Weights of a small GPT-style language model, trained from scratch on English Wikipedia: vocabulary 8192, a variant of Adam for these matrices.
Each number is 500 + 50 x the weight over its row's rms, rounded and kept within 0 to 999. Layers, rows and columns count from 0. Numbers have three digits each. The size before them is the row's rms in percent of the matrix's.

# layer 5 MLP up, 640x160, rms 0.0535, rows 173-345, columns 0-79
103:574540513531478503513390552554460522524485550469510509498504507678496585511451550511378426531488499540527565527549455512567622484530566510524505468451435435489465483395490537522442478477482509576573492464475527561512411376480450521516406486
086:549454502541498423497485460514509513515520563456482569428472499510568508465414554490537525487457453468529484458474535548496508447524483553476585599481398557465527531472525413532437406473460407549532566507501491531527466563599448569510483488
095:529555538603517403588488516487574504543467474512512578471462559480473525586469475467465574452467495561394504526430477424599518469522564424685571468512439569462513440438470565597447565502479525508485513449372485490486531446569572495489511518
099:497570525400558492472462472471573405565546522478509480456488454575480539530455577411467478500506498526528495448527476535437573517528470532486529533494476460466543459493579496533480555520534503536500579467535452595511528519549522462503480542
100:604482538524517448491414550543477508438524494443490527476543506554472546542442546422478407494546488619469513529552481494562601389506447545555556491447458548497561527516503509520495559495505498546516533460469539606537507424576478458514412585
099:447526493529501388465445481476533544476466387463495538477529495536532561456450620441491448584515336529572486497502474494483481537508528547539554475514472486493586475426505525527456485448457517510527621506455489482495523508580466529482486494
100:530467513557514532503520481516540512476514542510543514489466594489492476519513498441527458498581495507501566507473559583425545493392527578484618429538542448505543574431496510573490526505487532526498563373445504534579504529479517468419535492
103:515450548480515383466507449483483395450471447471519465486526383503487523537511534423468348532547465518512532484561495501509510490495453560531597494451514582474544639481614491456506540476497482543531526473418558550528545478550466528430458493
104:572474528474441514478434542519559331558501525471449462476570480562522533480474508495443507582472498449530533585550510542521555476486487513441573554462496512585615521527512505492466402466478501513538484454397516516538403478580453487461467510
092:540495513460544471468452482557514365517626450440537487491537533572499591475514596465509521563444482468608518523501534496509551485388471556545514459448496541394507463467497551386469512396499518497523513447512511588561554364570493460497424435
096:553484545414516465525458452487501447538485523470451520399490521515595494542472533424453444508418504548501532475582480500444503478476499608482544542372480509506641558532586477560472511504482489519521488484506545565551519518550460425519464476
105:496477471486526466424546468547510518457481488478496511458539502590570523442501514458472489505528433527518515475538515544561503479376531533552499618461489457579548547456550507559475575515469503531529517478430524604488518439508504401430425507
094:500494540519523405478486487556534439482513543438470527454481473524503522590476543456485496524519445531534472497478579517511512513460556542543569515453439462517491507476499476468515430461467494573525615489378543529532492533565485490538340534
116:512509532535502542434475471423531404478510561509551490471539493549520536543534438426518530552594491502457482510611596426545460490562480488575570472377480448475513526455480553554464504545480536438466580461544474511524485566547499547479442572
098:490468524542463416427466583499496533493460467480436482387540489571578541532461570428561486505450497563499577427504569526505572439425552511548516522512465499509460502280514434562454570476484442521563528509461508579503489502449439507510492489
107:555430567418460468546437498481585433553502533480462463363467442573528551546437537495444542564538491403457559477476538580460484516478483513434584498413499484521512553480518467538444478489418487495546526485471535460486410573544435479469450517
094:477514483463425514451463477547494519455493454452476535519503479589537592479494606425476479514484460611477535445504464515503552539458575539546481555445476467559579489431515497472424570453476488579550499477412525698539535394465492467448424499
091:456506580547522512446459627472478447497561382449537541522478495511487651522418608479454505564577402428503558531457466515440538505482440508494525501458467557495546508461463513458475566488528492520552569473513512598553518416637415407452469456
097:541492487507485403512396556471472553431519580463520465468640498539542527443450533483489441480492549515519571479515546614487486482483515507559490461505467516456524518436554517519486498515500478577517529438516591555542433546549497503593471537
097:543511524496570481488427563550593434528472429479480509510563492556597530545517531479485558521450432380459543525551512531499538535476553499567613551469480542503532489444501477521471400483519507514529538447425525501534482396520483439462421480
100:559502556455475418535453498577550490574496532471463491451497479528534515532440520512447504543581387403509548505492449614486583469408508559486556577374472531543550545447507460460542529400432473531523489498443574514539472504586419455476474502
094:644538490583493511479424456512431528584508539482550524448487491488479503513499438525497467545477488457613527450509552535466580482487560519517469510518506422456532505449573436502424521418467502530530480440467553614570523396534491467557445542
099:556454511368581494459506502641541437516544492453412517429514455499572506491472573472450432503426482420506539376543467568403502511550486596556505506507451490455565542496528512574453466508487485573571486460471511548553487540552431501508482473
109:483462561514529525446497528568466565487555455476530490471505493573580563521464548462480449505491486472558542369497481475504579513447546559583468512498474570435576521455465506511491517533517507471544459456430473608595539490552487453429489442
084:498502487538471399486482482496540473512498425459529590459483504513570538481472486431468546509480413495525544492564461440457604505506485582572439555496411370495491471504518553527490428489508524544559528487484590518514491420603500517610450487
092:540530554520453424471498567512453463460505419459496601459436475557509653517477523528432464581510508484488533497504479550520573507526451523458574503495439513487503537508484552461419532415452535508584502486476507554517520422577465422529472457
102:519433482560493514486542614510473537471593557435431492425451498542541501540471565537480474551553502481490517385445483559544486502428529561469603536513478456398486606499559479547503466495467462552562508484489514555552465454520475449547461586
073:582537499507477465493456531508517518466558534476474590444537418527574532461461503466493538491491453465521494486468564534526524523456538608451482548479421511488517544454519472508463407494446472556509506445531544579613527426501461483467470508
107:607443497544511436440489460549572446474503435447499485483583507499508524495481547425538526515440508597518465501515500520506527513405504597561539458466480477452517450500476497411562473435504500542492535441461532483528489500550551561509413532
095:480422467493510411452429477472592461540521399469450526506478502594524532531427577461441472577520472517522487543521448513581560496536520556514514484477470541551626460470529477505407489413451433508556524548455477488495510504565417557475465523
114:518542560461449346508472557502456510442474434486518500536443457536496525550462440554470452528533441413436517460528514517467527456551546530587587516458471451520580547476524455492497521490490512490489583474480581533528417529604505470463516572
106:532510577460493420534486557441448549541522501480534524329510499553523578598482581463346514536533477441577534506501457564552552533498492515402607525490471516556571528493525414497475542483456475497564539453428543474506396534580472450480493422
097:497550531470582444454565588504556500469514509464522516502450373542538555489492546497468499502579528483604511407495512566506495485481467557505519532485510554452497542389608495457472378468465488609531506459450514521555523554516502502524470513
091:488523536537460474497459514460521501552469470484523588445404487550539596574425547471416484481539454421504539478537486593536518509485544566501527450467407484475562550459622447498429474506466435526559569547476507524514390523648373571553475494
089:524546507512406410382481472609493465442574510477521531423466488471557500508440452518497479526534492624551495549560521453454482484409508571462550496486492497499493490517580430462517496432466424581540490503414513489511525486588528514455434471
105:477503535445573481562498583619477481432617429481541504492459454461560575426473513536407468511511458419461574519471558555596528517492470501522513499585462520542499470534492536501440445511477483544523515468450532529495416402507447510537462479
091:481484465469485490408552473515507429471529565457499571487550533533495537546472491443534467491528457517595521432367531535537488433520422598555588455476516491448539582503522502484550477433491476551532544450535480495615495560496447521475456523
100:556449527484492469458450477500535585588482500466500497478509492569545563479491500467417512580559509550488584552493496579409582504390572530497564526456458530490619606471512451457510414405494475559557524459485514603510447446599471561461473463
099:524450566482529423464433550518451468542600420453478536479547495529633530611482532554421446502519442388513530397456527565541513487517509536557669559470467576540539492332534420446480523510469483497582493479414484546499519530483440477493484492
103:525554508534532484451501495495478516460449460471486465361549445530474542565515524458449395417496479524478540441429587538470556493562411499533503496465497530480523501436509495591487546495515474619527652474431497523545448528530512547538477493
097:615492494524504524490564481524452493563520453465491495445440512540550517611452551504424381509480515523593586452494617595505589513497528555564493551477477473500509526510504494450487575510497504516510588404507548538602457516535449553542463506
089:537494550558516497483503470477457478516465476472495554475539504604509610561431621481354494523528406447587538449462496551487502476488474519437522526464478496492630441531508504509428399433457492499551525497471512522540413539582435436507391451
105:551563471461497448484438550574411438538503568473497515472579526483542493449481468472500450507497480515605487530420560562521480481592538558471584478484484380493468509508510516506527442398473513572548502455503502503526462449575440486524411608
109:518517542517519475508441453542489435460472472511502577495492450443514469536498484436548495497525443528468536503482605528504494488473508560452601407461533545434586581498523419475561503494495523529489592426431500488606500519518505564506535535
101:524435514543488411481462613470453540523531431492473566402522515515548524508469534435527499504533490529562544390434546480536544548462488511540548479503473560469519483330562448590470579439464441498556517508459483600508472432531475548498491474
104:524573552505467453503457540476511481506508550485500485488553467604526600513439582505296391521487500525484527458578475532596564534560516539481591489434475552538576494449533496502479485506511539510531535457496480574516420532584431496383410512
106:472541462493542499503454502474457495546571538479481509484449506655487525629430619438422448551536468464502525451456464565614618506536476517553517467460441476534574476457520536566394522487489461513517562485544507516552446550548401484541480465
091:503475515422496474451438465475507497587532522435492506420488475525574561479493516444513537570470477575561520513490477513487528538458532568516505525477450496496526557392552485420469441441515491530570570475484541598531349447541407538522423475
115:476500499408442436543472600509473526523534464474480468483583466492649517506484490525435516557577437411535519525512528550480537512393501550413521515453496554525574466438503487456498431492466505530520475480381543486565460530592454507510460557
109:531574455479539485528478532515515458469435508503576501484499524444564502549551543402520508446526502443494490550522561448493559486431501488530608457418413547464458501472523545531458519491521550548481506428440492530619515449497508406559448489
086:521531537472489430509505514510553487500563434470528490392498454501636515506460573527542593607519491539523577529471535595431490525473598542517513494522425418494491500533586514452498442478512492564508502464478520529489464548485466478514419566
092:525461481578464483476445525552506519432473509454513558517514513483520531526413538448537465485511455529491518534524532567440540504480520600457536441515488473463582561430496472517511606486480472573537638466516545576578506523497467621539469490
098:456509530415565461463496484535530448464484466449460489488441513537599538495488490442479454569536435553531541540445572481450592509441451566453546541441450459466497525472507502521536456400466491546572512476493527540605511421499519587485439514
095:575485517465571414475466510628443424571460458456531475493549433509498534485512485462420457507573460512559528477469505529526528530576466586526525453399490504494553534486585490436479542466491485518525472456477609551597388436581504448561458537
104:576490554511543485519473588688497394503527514464458512368492487499558484498474533561461499535424458504499522487523478502522539488575551537460533517432440536529506495529556500540431539490482502530530512485494545515477426464496479460541413498
082:525532605448532452449482526564497482468553523471521574488490426550531510574455586466510493530486422509500570529475509543487545519487505531530593593490394498519479534473494514523503348427460476578524586460497571524564511496570507415450448508
096:460485454488584464470517474517529452541494473443513496397427468545564544615461485465504571510544370559522573544483507547429494517404536533547504610535445393567493475488575525524440506494468473518518579486399496631478562513506519494553443498
089:466516527507486478490387529497521477484482491455474486500404490504511622503408526499397463460475472494520495501483569551475569492484455521467523496491445496479563530460568457524419488465400405556575598577529542515497470458520414507541416516
118:466477552477505469523519560485523593482531451471479530489502475509549506452468442518448467521572390495475539462450540535502537462410561557537546520539498520461538484508503524509450437463452504539518497486362535546609513437581432536454472594
111:529558519569471497461516536523504487490472510468430544424485472566491506569492495501489527498516497529551563569557563530544541454512570511502469568439467446496593517483490471504295529463479461522532537527504577502477485516467473461593444562
103:626511596502499493430445524466477390542497501477475519364487414489540501567456513546494409519509531452528543427531480548463507500544505506461506492505498542437487538477557382433464534457487468515519472460512481527528568536526509513559455500
093:464540480574440464493444483510564409537552468461463562530497466662499509524462543440545457553632416483548488527466470531565586510517543612529476456477447482485563558429495538548422431470455493527528565521488471518511480548589470524520464491
091:563431477586557442377509482517443400560563460447503462480498431489470498471442506546445422555531506560647544494409474608444488566484487556453467455503497509457473542499548502465552477497509453513523504456467571560526481458502477488573482519
107:489560515488441423502482546498392571483452506481497497444532477584486608469393566515470506513480451414523539382538450638464546480447479559452489524470454473489469542459540459497438561513505529505555535503503518542498424449571482496473449490
092:502497465520475450437488599559462531513574476444484493437561487515633478586444541445550511573552511485476454469496513579519483520445445584497615493493458528509513566456590536475513408473480448520528624488535485552549489475488445453493440500
096:524543450580510513461453422541497460543501526480573529475497495455578509561508540391528532545509539510544521469502560496476560519375555537560462549479469434414581490531558460487473581431480509546508503444489518589615483531498509479559490492
100:497693560396454483382481504582538383527513535476521506442577501490529500475488485433435508523510407509552501489523467473495501525595541513457520496393472420461493516499616502446467540424413482497511551517518534518483521515548519428505420503
087:495497482529556450395538465487460454608520442475531554476534389515545598460513555418479454506533486393603484414458458519606474486524488510523466488511400469463504496498554529516490478506519510510530456457502552565516454526569505460557476592
097:554451539449456436469502478630492357576622498475458530407525487528536545499507576479442526481458488471498550407504441528498511582511412553515605531465426505452528520487579548558518490527478524517568446455413547524509473531597428417506495436
108:576484528470513479517439491527535431416467610481548563481491489494566495456499521361558533465415524497394487557530559483568516505467535591447543422464457557433519487518508547498531422524512536514490558414503492516583455619540535468490514521
105:476495584509490413434534458516575467574473455465470494511465472548513537476450578473481448538454314501495585425560424515508555514550459605502560472468453452459535525468558512556510550505513459521542600505454514516497510512521443551450457478
100:534519502518546501419540517615561436459478446439514462392508476499583522552494497427498555569554435562506582502453476517420511550429538568494514574428458405521541491513515502453529455492480440589521560480473518553476559437511500478528403536
104:519486544442460437489510501486502427459504493437480520532556467528536536566479560427459503494475451442507532424485424550458561527562444598559567474483464573443597541524548519477455494475495466530549499464538527539579461538526481454530483484
112:503549546477481536439384565477477523463471535500526442347492458524542553613488457485453541517517463512478450554520509523461474493539528485365612556428490523464601533506499422497427429498417521507523533488537531480532441574607524474451506416
122:520500493462548534480541451521618399568610446479529506403453516475541545474509488418478495485541452460542522349420436482512497476536566503574470486530495494428466573478496564606540494557525522511499478430438495597549489462567524543464532517
087:520543517490484434407508534582536513479496500463500503383569443519630521536443543491537533551536429525537508568475550527548520497501558550578586542490409453426486479483600494533459455401410454570522534511442606482498495573483493464550441534
090:592458536449560460457443489586462448494514516452558544426537511563570517493516510435520509546492434521475529579515607528497515560434576567461596490410461414510419454465454504490532489476483519522515525458471563505518533501552508480497416519
090:517469507483549427387508508551400513554540480453429580466500365570513526471476494534449330515567449452661486432495437500565484518534468543508475494498450503472515471476528517527495551456480479524525461517519609580487534446547489473447458575
101:471483464547510529486513628478460520431586550422469480513485505551504511540493560476492455564521506498501537401424458565513539524443548497513591566534477422460518601501526479525490480454474483515550547472530496591611408406531475418503437553
097:581460529523565456493394472529479531526487547481469568416439504457514524474459598530507504463497489532554503479538586544429519417446491597502493500501456549421536560429572456482477445486473428566559514465541484528525520436616461541505423477
120:468524497497565483560502487489544383602458448512507483466535462458628513566517457456504517428491463451428533495459586497478537496516584454572526531463498453513517461475475505534423438495506546525488538437423513456539600533516480507588466563
099:480472556538406414459507486470550438522567507450493533465488486559581501543461555499509518614501501572578595576529524544483545503415498581467512560494455502495547493509565523410523519497484481514507539479493513533518443454605504515404440535
093:549480514561519414498449533458490532539515525470491512337438501501557519488498535424515571463500491556553487464459510494484531471422542513509558502453435508483479514407551457556471554443436476540581539486445490543547430501609466520555512445
091:470452615522421406515487448477499464576466453442473516574552456566637519473478484510473533564459417467466502473546503545474524513475477594516528495455413473498553532480520475517500459486475485539512531486514494593537478481598440497506448486
089:481544530456504424508509558470488534510520490465528516435539502560501603483427523478477517519424459457458566491516456484508560544554433532527500530535450541542533457497500502504457482438525469511551532501472586503492457424618432485532451472
075:562519477472504404420516490548423444483513520449552586451575506534612488527495538459539553522446470444583489471463530530482494425574568512536491564467429439487512470479558520504487480446453494560535443465466518561496525562495477404544452491
094:592451533472481483505492454555554378503582561488446495377507478527582529508463528482464529491454535473432509425503518525469483462587467552564656513401480480493549598523595526570448455539461472477510525481544554480483473573591531471457476545
105:580454485512493444484584508582443514565454473447453560515558520554534489495508525531528529535507426482522548491538489608417495436435514623473523570452428508523500545447522441553534411508517492550533477460451515536517525526572471529473451524
128:467487543498547433526478489397555552565450439524446437477495492550490521544549424476475484409610459547444516601401599465519527517494557477523572440514472564512520475471466540549494465492507537476452567458336521492547485501543540539462523555
081:679420467473520456530381510619521511405491547450476505449496499499516529459406526392496467507555470560517502544485485487508535529473465664482523506483410535529492501559500473591553453468450468543548532444486533498535505483518455528504417601
097:511527546426551466450449510528502568501430430457423514488528481613474633530431638515419399489494433528544519496517484481540605532477489521518581532383461507522585509435477482512400490380431485534561538555469635495480474420526400532507428494
100:592521511499587362456500489554490531468429512456568494520473506546528572468510576477459556567459438477488528489556499544572525542421588556468577545437487575307517465482513516466497490485502509529535481444519498585533496420526494419517404539
103:494523590534492451435484549538589553443557403468472481430511500495484589607465560510505501506530433583473530465456501534484605532510530490512535468452451557495623520396515492553467503470480467569548527499403548576494502398532391510381492477
103:569515537505531472474517521473440532607647516462480561390501489527513542535506481482396490553523506491528590450412473568460506512525477527530607508381463431460550573479511561468439479496476509498548496454433556528502390463622481410523464403
098:465442544404519403443454518505506463480530441433443504481518500657499550522462600481471494534491459453494541431535442508501576524528453538518527527449440543552566484437503486506411522363454436507529503539512560503496497548510445492490427532
108:546410516499487435517478541451468502535502535488476470401507481542498526526436584485365471518494483419494543507502452639487510497552519523514614476499480500575470540458519491515416496509449523506539519467423546499503378477604437387451479433
096:561503513507515365491497480508583549484477559466482566399523495486608536436454584471519550494462426440537483459525438522441519518434389554500487644482425555437512528463573468560468540512475495518533541470510562537507527554589468519566491482
085:483396494500491351500507534544548496536503458468517498497484464510530613473474518484504526541498505473490569461511510584595548540441488563523509503451432448423509514410578497370494527460413448573517518483468499517537472490546486542562461458
119:561545449463604504475466532505543572420448584491511451521573519561444511541459538384517565512530432562481559472529521611563522493433540469567635474503505457530616519445507488518448550445508509527494586441474573582528581484502508433397452561
100:511543467517581418490456572493456508451554507460496511435546491518579512521493600478513401478470520575466535522485563584513458485467478522497569463461440549504497485514514520472504477493509492549494558455474510508496462531510540403429386488
111:524489472391545476486422461522592473421417492510485567433534492468529509395510460390479466523513480493506524542500428525443518477528514486530540616521473438481538589518523478488465539510533558460525493471500538508509484391516510519434500596
109:522486526510529507515478646503461495487481581460517490385438477534498529563476638536498484508483503448480537424531460584551533486443569486462553568525472493480497549507491443527408453472476494528523542449444496528568470434522512464555435525
098:523433534444553544408492506602397411504583383465503494528501495529511629559479571524507502468521497539477488486425569530475495574608458517531538481420456524489448538485529500460583494434478438492543543488497505512530525504546434507398510439
091:483486508536494476469440564506533502545470469478442492451411426562485544490435601493405458487528434472498519505527480525527562490507467589511538465397468543506515531477537535508453553517506499550544590486523520521525390469499416545522485471
100:549514487438530440462541486535551460448554525453504516460426524521471513536463586384519508520406557466526545501507493564564517490555476622550538509471456592383550637492535511499492542526513467568510538460521470532559536534538444451504469470
077:505513517481475477467514522537473483526486437474516554471511477507519598507495526474395498563456450452470625458487413551451526475501494493493491606507404428549599476538572452587413432527511485547538533445480534652505434441545479420516440436
092:593490548528507435502515503524494477570575499480500503364449469500487543500488547513418514552559509432484571342492459573554500493547500513449553515462466470491519508478533507530456475492474491522502574463463585535463443502498468443526475458
102:563500455423480411460485487545449479471466492528532598460580522506495548446525438451455523495452402421479521403465582461562545486590519476587518449471521471477536444493491598534412556521496550481497474426464455602517471482519511464497503573
104:576513535413566474470441494612525412557488499485400547514528465557541534460472580431467546510462400477445529454568475510432560455491446567556570534451428481541581487411515573596390440526492505543532538467449485476514527466598427401478481456
114:533469512571513434516460601489475613501523455510503448397558521483479523555461520544516581507521463520491520441473540506535551528462501477558570454462473536479517454397466459559499563456453420534524567483393515522498480515540408485489501483
098:530606496428567442537568540494487494511525531469452490483539474531545525526484554548499548476473509500505542497561554469558523427542489539541525567422437519505523528482644466526344431464456522529485542494542507482492491579529530479532403549
086:548460515576474444499467533520477529549472521466497524448502501470585525451413573496534534555493415431568469449542552558571495435487493564551526567477434560457531567381511428489492513498463445539577510497539536576541398522524409567560475466
097:503458573553552409469522472466552479539466451480503581511516509525525512574469502497506458518425334509516497425541439477484553474469505585544602454497436451397490494432510514536415542462517503497512584474502576512538539403456449484491464484
103:497522569413503449517449563541528439475606576465523515369409504520511504546510596437514501526499530393465540442516467560566537520562455491504650511500467536433504664508538527554515467528507484516522513461503507568545455469622421480486499451
091:564540520529529429427435472511470470562520379479512532528408516526503590507458586478429474513570447497517485539487517581484508540501519529488544506395471447530546521480556494430418475482377404533556611525494508599509502473559347521496421528
083:596508478503503464473455503495464548448513530480441571466555439519496523520386488483513497527551400526555524507459628515545489507553505606435586464479463491444546558474533451491485429460463476549516597443468547541518510509534479538447486546
101:522487563456467533454406526479485344479415507491524500463568485575594538580474494440458499469412520565478532523503555539482539508523474526495598517396495575542531594467577440555426510496468469518540557499522492475548512513609517464426497510
104:524447508495572398419497493500549540567449458469488519526431505582480572492452605471453456540486325498461549426535473564515528506442448530563561507488502528492576544424519460545532608538533515514499549451382580591568489511525513471419480506
089:472463564514439513455479475548481481538496554479446609560441489543524490469468464420494465483508508549493542559422497505473565501523597501493554560507480507398510532482495499513537470469522551464474539400435481529574535513591459521479515573
085:520498493505529468499437475526538425397478552447485581445542468529528521505499554378517473487474438570539542502508503509461533485483572617531526507505441377522458468490480532497499475482500502595513611459464532550500530486516497487580367522
091:545429484428530441499497621515432548472575503450476489498479508553578547540414530450421364493472435497471574530443522543596526533533509533567492533421460480502533559418513515468482518500496489555515523463458593613517380407505440480528453495
114:515491471523509425560533502528454474549538583488452524473492449472561469549508522421486517490530532437598504468532618505516516507478564531514575576513477416538446500357516470540443428494496522505498557462359468490574566602532443541489487576
096:466499546508478412473517485425564433582518508452481479414540458542621481491450540501501517601475497564630588562489513541451563493490532545500512579494460482518566464505570527479530485482464475532510571483496534517489483515564489524458443522
112:529499520465547480526530469502565482508532383466462540520479501583549542537500470467414497571480463563580494543542452499479557428445556521506531538417464501485567470490557488434456456434523463522576503501457495517484449401465460531439421477
112:496488570484576467519558593562565502496570529462423490431464431541534501470474451576495457482637505478476519399484561532566459485513430570541585526477472461493491575454542530552518393501459467544501547485419524501565488501538518520496480645
094:519509506481486471445460497470470432532562530450506558369480473555563501489480540441477553603541494574687526575578565532568541498508543458491469532455461522487607520401452518459514481467448514491513576489485525522543493562622517544462443503
096:511466520534540538428527536501586521474492488465491489516483478527565511440482451431519418546558436533553515439407480503451528512479592561509470549541421438464532499560478478556523452475456466542513574465480512495567468493479509583510455483
096:450537513497516400488536590475541555487492439489518511516484442515498553552462490547476502561518459440429599401502503500514576538432510488521545528446515516447484494482506428421447588429490493500534609485439554546530485411476436478513485526
094:531513529445531489524472533569479432565509419484501513520523483508538573496464577497422500532482497407554599416329456516556524517543527542573563451440452483497466420494502552517405523452484504540541519443457522481517495478553507427604428575
130:464408446474612532522472473543496407435489540484527536429585540481615499518526440359518561405440488621499515480482503483545520476497496536592577478422483488479561517389548577548498494445537516492504515455489496539613525469523475534461489593
116:522552476553598550466474472397581515572598536505461494453551510484463525579544459485460519474492565488584513425379497479536565510566566457578575508554464604398513605458452555470491498511524550459485633426474498562569505556513496549479510470
094:486492565516496486467470510491573541525514549470511505458529483553531532546482560450501541452526501497493513386487561539576534486578588483595557534558485529462541587413515510541483557525515513515501534453525503625559483441453514430394478499
089:584446492500481487458477507481433523463503582481522584415428547505527489505449530450517529548528465421524567417542582501563469494461534535520543539466473506446524536422569427539385507527462450504522550437506501511555402540615497518583438586
103:504491540540456385504405625510517539461484468501484461423487518467475517589432525541464510492445428510472512452510528503498539491511447459524584470387487535443478496461482445566475586409362423524533569516427566498488480511520477481536482488
120:487544472471584481576490508543564431437436450516521484456564455457667509521535560466513555438468486410457503533556614514574503475394649482523593514554525578551553454450482480509528408533522548522468537442422491482491551539484507507457495579
094:531546516495598459497513492598521380467464516428489489336471474512545504520508513483490544528514483572509505544481573556464527522448528566527510529443449450526551483496556493460522438435467501577516553505435527525492595501627496486506385614
105:480449482502492470469497480464471490424511470464467569519618519561538561431483518443505436468611358422562483483511524527547486476448474640543507497439496551492543611470485512440529462492497500505529472467468493610584427452535461488405452522
106:505435531444521509498489552549542460399518476441473582528476496563469532459469487408530459506532404614488511516435533533537563452469412553581554541487401537525497583501483514501522432472498476570532600468515507502571526466497433519397454536
091:507530508557500449418482516518497542542466400465541492475401503494534557507517594504422511600518527522530539463478421525455531490498550468510533511464485402529486477536560445455450433478454485515576484508476530551492428504548476468528420399
089:582473534510540501483433567496452501512478538474513562408558494525506519488494566444538484485443466495594548404501561588514567524490547532523525484467444511418461538409536401563513566464471438571559515480535536564626447495578430526472464563
130:535492484469567498474494600510422501552522494519495455517479422475533487620480477504485461622533514404528482407412523510585497512514512517463522500487521588464529518512506453477523520504475533507505498464406499528638518432523442551491488585
098:491520469455567482467426508620566372492487427482519545509492483476539544517448501517427552539513483380453533511461502581505509484499470542588502486486483421488570518497526492500398472481425507495545513472469521523518481466555396508562421493
109:545539484517568462382486498436502498559430475481542550459538514517502546483488541400520514503544363512646551505439452520532510465498542502569495486517457478455527433458463527547493504507497521512523496448476544480537461503493531528501483515
091:575581484545558487467397477467535500489493468471533476405505405523517543548467559444379437473477490530488558523497502567493657515485518520515513527513466532482532450479528517533466467486499488608509650452441501531603411514511460523551461471
124:572449504468497471557535548435526519576414496517518487458407431544506493490507482447512436519483389403453520531526529487543553505529572513539568524499500443513473598531479429573369520534512548491503537432376483526580458425539462530564454577
114:481564574530485512524459559493571467608506490475536606436484493489557511499494462477426499512518414454423525484495554511549590484452577569504565519445503451481534562467464489408475516472483518528491552476414537627591492343622430501442494525
098:481534588481453435462487500460563460513614509457514534494510432533487519604495484417457476503594477458537431401468420495440526501556451505544571531431458549497672587493582494462474491458469489555524504481509492551505488445495446436530470453
083:668415457566497477468451466533446538475504577497490520461447490499512521464386535455509539503527469542522479463526565510555493485465478573493557454465425549481507578498535401564498482510434405526533574464450509521550416524560461597498471538
082:654479489504498475493395500506457495458577518473473521479496382514590517513440517454481470504471421506560484477447593485559495547543534565471501544463425467515490561522511438546476438469440464539525573423468554491600522504534485484438477509
090:652509465537499456489442484516521487490589544492470588494546432513549519523430496437498507503493423513499520483382554532586494547549473554479525508481452491480509561514508464574493504482428474563512600407490533506601494521548469476474489499
093:647534491481491484457555517537497550552513378481481516510475466525526502604417521579423498591464519578548635464470553698472559539471503537531506507527498504494489537507506452440497492499469436573527590376516519494574516564545469528556491470
106:523490489383421435504485501509493466446492454459455490518539460563517507503450530490499534523515464459484582435532531566452497505450459547491579528378457503489539585499578466562488527460439421537532512514513524483487464564476463468476370546
101:512529510551472495455469584506496498449648564428417502513526463557499532494461540507497457555520462550526508442479492531536547495410528611473608515483455456422535603494523496517458476452484457562546537472502534543549492428538489419521432652
092:469443520514542467390536500470476449546634557494526503491509545511478517510522433507514611512580466462557485388378553524563445503559498493573494519502557384471523505378489473490502472449458573444479492507488496486503535536559506545483536634
118:454479554474501506518494532467571515476545494473504626459475480516608505516494471414452470504622400562488482500407544512489548477395587574549521529513494478498524493441517508497477468418456508550520536496341572583599492423530485510462524459
090:512508497484546398518471595558456516423470496455551572472470521518518579462467484462518389480472492500527521509527482494532569483448493582517545475459432511458456439491527516509516462453508477523533611437446545527552546438539476457628472519
104:469471521528465472478425495483481431541443431478504532529536518606611537508507539419473554474434380529459492479521476560523502520401482531533553537433476523538546523398579479496476492465488506491522589485512485639566448416568491497445470445
108:535522555407451490475483615570501450486485571487529461437453488518503538485467510509482567543429470512455536496495528526447534468545529457533618615411477437424520553522478458567479508489456509507511539466505538501480472477638527416475471451
092:663471475525525437485362460575440513432553562479505536487486491484506526480395481440494414496482431540539520557458603519511525501509476554502569477492432529500489519523526475536511492486461477577518653413510542538572488433553470525478457534
114:522482462466609517518403560461461407598561538522561505534525470500528529620528432434450496440498499470461489489454508480618485495458514504511578468424547589478547507456520552494499504447471550483474597457409552523595521512549491522498523528
124:507539501428557533492491456522434452479528473469528601508513422544475574419541485486485462494614465451488499517483496506569482481563498509563487507498400448544512486507536544535454328487507518512504454465495465545516465574633562425459510527
087:458480503520460336460525480586550490431524452444535574437509510549597511493433530525541527556474472545553529526531512543438504506393464577517480520504456449453547502498556488492488558430459471560514502513446534542500457510517497513524471481
091:591458556578492471461522550495497466516552478479425500373514459515523509590471521485466381513427531513544544346503478554513612533490480522482485480514485582419486575462550461476508482510480446548549481460517523521563534489485464516557515462
102:502596480474536484503446614455493589483442509478502561413411492536545503622410557459533483583447331509493566490488476543506506554462514512469540567522468486493540515422543424561444572495514504520533579464508543600580484479470485445421457529
079:587510450493468483550408485484490534491558540511526511487506489478564462451453477339496491470515504531501434511464483420481476500536496574447518499519505528449473553560467523515490427504468505493498530384450509507606519545566469542433540538
099:558546570482477517450550530545517576442455484477504539490619463561542528484481522491442405555570410440540609353498470614472545497444620547569484575516484492469533553448490436537461429491485491578532520427421514554618522493538482465430441502
110:475470473550461497436478541472525582483483450455486522559636541548547526501491471421491464513547442398582498438438562490553493516521540544543463528467479475452554521439493512503514580490478485543529489477428555572632419402543469586497443598
101:552503540521531455519408490556545412485482453466460509444476473586487557500459641511441521545542462416482523453486432557475503465510532526475606512453482454542498428547495472532390413406466524525535485502456527530509468500559482420455364470
099:521524510494508469481419516538591421477520474477431506473541501538488532536462571546501521559486478374508556510492477547472559452535551537485629519433464524516545511501474497543378400413500502522510472465453494533517553459538490432453418469
096:549524516462498444449534494473518483519489472447399470433573444526542555475452561445493439490451435568573576533590519534495545534474437554512483503502451500516488544426556536547485585492520454590543555490431578506519536390470443483524456524
095:531485537461503478454519479607497475420551442458480525405495503554484658539490558518492489500499507535535507390465442530490498444455495520478520501423501517491502503514454490476464456345468456510585430497489545518483417462563521511466381491
102:500498549464410477472464685495447602470490562482508464412572506623472557492403561473479501578481447494518525403546460561524548539588450518524536517446452461485507546447517525540455571529468463513589513488508526531518394498557441502502473435
088:608491492460468485465421552495527515394528585472534560447567456534528508505441491429510491504496456497547513539510526507587500529546533668478547531465458489490506601463521463481495435479470472542521561438492603544588505519518511505489466526